python train.py --hidden_size=128 --num_attention_heads=4 --vocab_size=1024 --norm_eps=1e-06 --rope_theta=10000.0 --qk_norm=true --attn_scale=0.177 --init_std_qkv=0.0442 --init_std_o=0.0 --warmup_steps=107 --decay_shape="cos" --final_lr_fraction=0.1 --max_seq_len=256 --train_tokens=135800000
Each number is 500 + 25 x the weight over the matrix's rms, rounded and kept within 0 to 999. Layers, rows and columns count from 0. Numbers have three digits each.

# layer 5 MLP down, 128x320, rms 0.368, rows 0-127, columns 120-159
513477505500506510523532468524527500488500452444492496517474496487510516488555515498509532513496484487454485493512491485
480461487546519464520493502493510534521480514493452492543462479539498469507519458514495475526507507521529490523481527513
488541475497461467485498525506490494524517515504504528493470506481445518481496538524474471487523519499540490509497469508
498484505498542532475522529532521501502497494495495521485483490471511509514501495507489486519459475489495491516531513497
473494495492486465544476531481517524522486494475531418505545490463487493453505498507519522532547489497499477525529515475
498562485484560469522501481536514484497560452461537492472483513527460508512517494461498462500501488484503511517532529520
534545449492510468482491527515542476504529528492472497478484500501494523477514508556489484454440497483462468513518504518
461464520463512508525490501500484488515491466501493487489487508470510469490482489499539462518482455461526533537520512459
537446511500490536512515506479479513519488469525468486505518485498529466528525500508526469500487489509488493518499526488
451480487509472496487459539501526483518505476565540542460474525446515484486479513473492454479474503463503502505506524523
531538488481503453495476503481479507497537512502526486489530563450472487485522451514525526504494507485482449533509478480
500539496492508518462508512532510541516509495474514483518494499492513519479511502474552488477485492488475491519504487482
492477518549534453474489538521498521475492523485575499457543477472508511481498530480488566508534540511470533473467507517
526540504516471445474505489463495499511463499533554528517496502452514503519498503535507532488486494445560486474496489506
463499469515525509471520488502521554538481529445491514504471514449532529489498502509535501504499488534528490531513502491
522474471491482477493497532464498508531512525519500484458485539489487539504532469516486490458537462486518481552509517487
468540526453536557447486508492487490513545454492496476524493501515477502467495490540533511487498540519513519439485453492
536487518526529485521549524537516491532521477505478449535495482531521478461535490544478467519453496470484503504486500511
502476481512513516479493493497518491532496491522505486447518534440472480496475513499527513474508532555510501518539498546
519460510520525511517511491509533557479516482509523487484480485491481539488539493522532507470465542554513517548530514473
487497511481489497497516522546460513496477463451448483502468482496459518522479535480508483490529541486489466501497443510
495498527496519513465464528472530494526474511530522520513477493491525509502432492509496507531495509538536525521438441525
512495469468518535466502515496499496499495514496480483476475495502488481504525487480506478501540514500496517506482468489
530504523532498453474494527504513539492472480473514530499483504471510481494557498497491484478525491508481497481551520509
479458484517536459469485475468500525535513503531494478492493513526520481447530510487517502503466511527505497503485518476
514513522484479509507507502518466519496488484463522543479494516472492499511517508510483504511508483536481491521524517458
455508490547492495451552511501481464476504495450484506489536540511499500486431498492514515522477515528480491526523532516
500556549465445515506491464540488492505505514497484515489525511501523469445455488450538552485490487533528543568541536489
523516524537503519517489530503535472490532487472460522473544503504524460502493474533512502510519484492483481512523497510
499442465498486472545519511536504514517534497525540463475480544481512492458482466504479486476495493506541478573483496540
537525452452493525512480494558482527499461538463463519486484542502490470503514506494496530469494509520494486530528510522
505509474493493487545493506491503469524485525525508568482529500493502537516467511525508525477479530513491500531482464474
531505490492482508492513508484519493513491483554501514492494548429512501535461510517498512521505464513500512548474520483
472503469546503513549495538516496513468477511470473490508460538475509492502491529493501495498522504479426508471485526526
470459485509472492488489491514489482498529518490497530533513537467488469477487504491467503457493542506490476516491494511
466520496486469511522471499478513546514497503455487512484498501480541509503491544529516512492483486513500471484554475488
503479499454486534524441484526511489524518509500455492470480508512535543501496499504520501509505464484509526492501489484
525515529508525531525460539482440432547491516516459484498480472483433541503503482489498492510518516477491487477527498516
502512521491478481474538500506517493537470475524494507533525495556479488454493467498457528477500496486549550439482498512
473519464495477489512528507471487489529495506536496446498495506471528470496495544514474473491473491518513480502513563504
522521503488485505467564500459512438488509487502498520541519497479544502495469522506492522487527572461508478493512523533
501481500521516471501502454482473508527508513509518473486521526453515515507491543468522511440467500457494504505496490504
519459518500502472518494516571522498491512480497487548523505497491479541505495536507491507492472505500548517524517527481
482517508492499449489533500525450521457488509525504498486485487471488489459509495499501510485501540537486489524480502493
485508469525493480518520488529520499493486465484486511527534518554462491512480542549477494495518483513453503505470460494
454504490481534510509499467450492503456477533473495459495467487522470524497485533469497530494495489487492447509506490488
502538554498520492466486525539458539490504527484499502545480473558549500533548501435488522562514505468446515467532465565
525517519530487517514483515574467499492500507468440506476493513493461514526524516519511464505504470478503514485528506499
534478516578526478500535491512487506501498514474501490488457491490539516479486497527466505450528489539489501474512471501
545504494445500467522470495523548525519455533540528545497506489575510491509476449505503504493481478469451480511493525490
467493477498485498472514502483521516533548517465479516512489498495494467466505496471478445500536497497513484467533550510
507513495468506489491529499518508505498471493527483478502490495496486519553520518510563540480522518521513532527468477471
499540549505465518483494489494468475526529452505471510478474495481525470497470499491520458497497517528450500460496523558
519499456504513513510522475479470504547468530474486491475494519475518476473463497519524539508532532495512437529523507499
497487503470479469476482490532500518500500437506507475557496500508510542476470474507537511506474500500454496469493508513
511552476485487510518477471489506464490498474540490457525455499484481530451485534483535478510580486511488517507493515515
503538529479527500522530527476459487497507513504499492506523507538487532476466516470462528490506491488552521500488479493
486493464538456493551503545481480547480481487493498514522539512542470499522492474527515513454453528505478500473490522482
549492470491514517486477522520475501522490490531531543483512462508517513474484434527525504523490510528453530517454465537
476509486546493480503491510490503465518497449506513516511523469479487476523477513480488526532468521466512506484472466511
485507450546472538559498516465528515484532477477514501557508496476513535510517484480491532554499503455516470498521528510
500451495494457477518483528516549517516507469487505550496493534448486505511485472499496466459505504492475478497499529471
541523477542497464510530488493525469519530490491483505531479486514511488469516521502522508475480445506529481479526475565
495465500495478502537498518501508516490473445496445495480484519530514515504519514493478506501515544483497474502520514544
492503462507501491517500468519512475554531500473500460457522514476457511482520527483513470486531488441460488486516494544
477502514500541509471519476490520455591517519499478531469519497468487518480484487468494474463498503513517537492495469511
510483536526482500447520514475509454481543525511512475476506516477518506472518476519509476477512483514531513488472513531
489513459484485493489487487506468494512488481509508467487540465444478494471503480522494534483487518477487488544504480533
529521520514489482515521456483529413516500547519506474520492469476505495518537546505508504495494479493477495445499498505
495504506529521474518555510512470491510470540544492522565463462510544542516496482482531466473532488496495476477508491482
540476489505512494516503461484509502491503514484503488498474509483475528475523500508529446507483454520469482517492485476
512503477469477577496516541504486491471530510482586508524510500515519483507504526496529515505441520503493517523531541517
469487484523495516461511458517513514486488480499512503487540492463499467454547500515506506474460530502425511482550491497
468520547534519494494544474452497485514528441449523494488499468481526498522510488526487513489492519521530490487518491526
552525543511535504497522541517520455516482450489490525533512533507507512466507551520507489529514482449535526525482480510
452524492487514474498479493513510484496532495470447502492502487484514524494532495488465507507519454506498506482540513481
457467474510488510502499480444495521494469486487489508510492466544498545507543502524529546535534459532544529472492525478
536490494492461511500503531490507447528512546498491488523528526498551481497482520502473452479484478510470516456529507491
478475443497430521483495483521462504514436497491474481468461475479528498493496507501506524489487499506479448507473554519
519542477471518487497530519474487483515472540507476503511472515509519482518514458504462475490535524512510496452506494527
489490527513498516498487473510504454483488496514483541519518502546490516422511517516499508510483470495498512492535470500
469518503511509502536518515517491543475469485483522473496516506462513498476489526533522479510501499474503495491495533453
536513500512481537512494500489526516502530484527463499519521460489475476529488501510512502520525466516501491438475465471
505492560505464520497486497451523435433519497489516498496478513516546475462523483497495479510508454508465450483525483465
520489512493489480505485483520498509496501509505508461494459480479513528514500487476494517498504533499531490518524480461
496525495502490485536514482507537503490505464522521498483498485548490498480480505494531446496500494463519471497498477473
458526507539461483468503485514485506500475469480542502464517523542467481495499479527521518514520506533463496506548480564
534503505479506496492486453482521495467493511491561533497525495516504491529503484498491502514490538497496497519489536475
493496492504474494497466464505512508480538501533462527512510496527542437495510459486472505537473488470462515492474545502
458524512465503530488504545497478477479479533475485531500525474498503512494498501496466529462460485516506512497506482518
507462493496485503490491493533466540526500455557532480477521487527483493502475517521498495510485509501509538495493508521
520475525504526472475527494494500499489491485498476520517491498496505502518489522495505507495469484483469491485546499539
505494447516483484507540467500505531488491457482491512508539485534501531525528544513495539468491500467509542519492468477
474522529525493495512524518479516492486528480501547500501484493548537542510470504511483519455490509553500479512482495479
466507532496483444475538527440524507538472509510538489517506487539488501504519456463489493547496521482519469491505517541
496496521532536467472522455501513498487487498533493526455501516461522450475472490455504496460509465551523540488470508533
450527510454516474450505488544540537496513510512505480505497498503505496500506518523485522509505490477493533471507467489
519480450496528502504487474495491502433479515521501480501528494489541511480471507493530452501466490473514526521499496512
515475524519508473475518532506477512510491524494480516501535543487526494533505475500504510453474493500491498490485529493
515524508528511492497508503472474487476507507476526511526479463484490501489499506487524513554501482448501465475485482507
507508496508523498506514522499543516487465516466525501539528511459482490468490532468513456472510465472520520443498518483
480488514443501508515509504500496510551532501436522502515501460504474503517509552471487511467494474523525475507511478564
531486468487487531525527499494477482533516505505456506477538514534483517469513503489459462489521519488541525547512480472
469470495486556507475539493505531503508453528512517475487512503516504478483502521469542479489509505500514456493510508504
479482493522497439477493528523520508523487478512482538506439515513523490538494523509500514493498509467484525507518507508
494469549520481530436462464544513493513529525515505483527507534505463522524532503522491467531514502453473504540496481503
507487489519501464460487482516553510479501481465496504499481476491522500496537534525500463504538479506489514518493463474
500515471512481542496488420461536552524463476496501484498534511510504498498507546476466485506519528503545472479484477487
565500491507490490518480485519503441486509473527488517498485488484505515466494493506485509477454496583464489491471484551
467460494494470491516527495491495519522537530447453527495462457464509480483486479490502480459463495542527484532476463546
483504508511509496501474470504469478535519491493459493523517511520542497455530504496521465454503502547461492441529467442
519522489558537491503471462465461522457495506528466546457538524481540513517507467484493486531467463481459500490477517483
533525521450490487452565498552495496574533463474519460492431499483500494517456455508476539468450489533522557506473542514
506523483541520510508462487500461491518478517491502497487472482546551479533529522495480519540517477494533495460513449523
517495540525495477538470515494547495496525506488490517469520498515510503518491517520480479550489457544502500497490485508
510461439491514497496494500512502498526468508513508454457522491482543479514492483509495476497515481505547505510499516457
514489507480509481523486521494475497500483502486538525480513437535507502488479490552498411499502452518513509507425499518
538491551553551519461499479529474527485485521498481493535495482536534484496549526567476482467454539494433451501498481472
514486523475483496555518465521500487465515474485478525508487520546451530511486505538493489484555547482536447531530537500
497513491498516491485504531498535514483529486501496513443484495496490483529523487506534497507504496510530517484516514526
515530484506553526505539451495523500505511533497447488474501521477498493497498526464459483485510457464504493512497521557
494502501468460519498483510481492498458521480492507474491531509525498503430509505474500527498515518518524503514490533465
509486542521462486496536540547556484477465550477491506463491535499482521504482482511544524516522552490512499549481520508
484517465492498495505503502491487466489494516491522525462492493492516515514551524516477485468559499464471437482460488516
460471467466512482493470543482532520476520492515485505501528495486485505515484510499497508486477499522516461506509491503
498491509490493488525535495506560501535529494467493465490471476526491486473511515481521522484508532488528460523538501484
465479523503521537491521498507501490484498499497487506500495499496491453483525527558525462528519443486503542502477519504
535520454477502506539510486534484467499515515507505495478511486533476517492517532516459506504528494510476455483517509504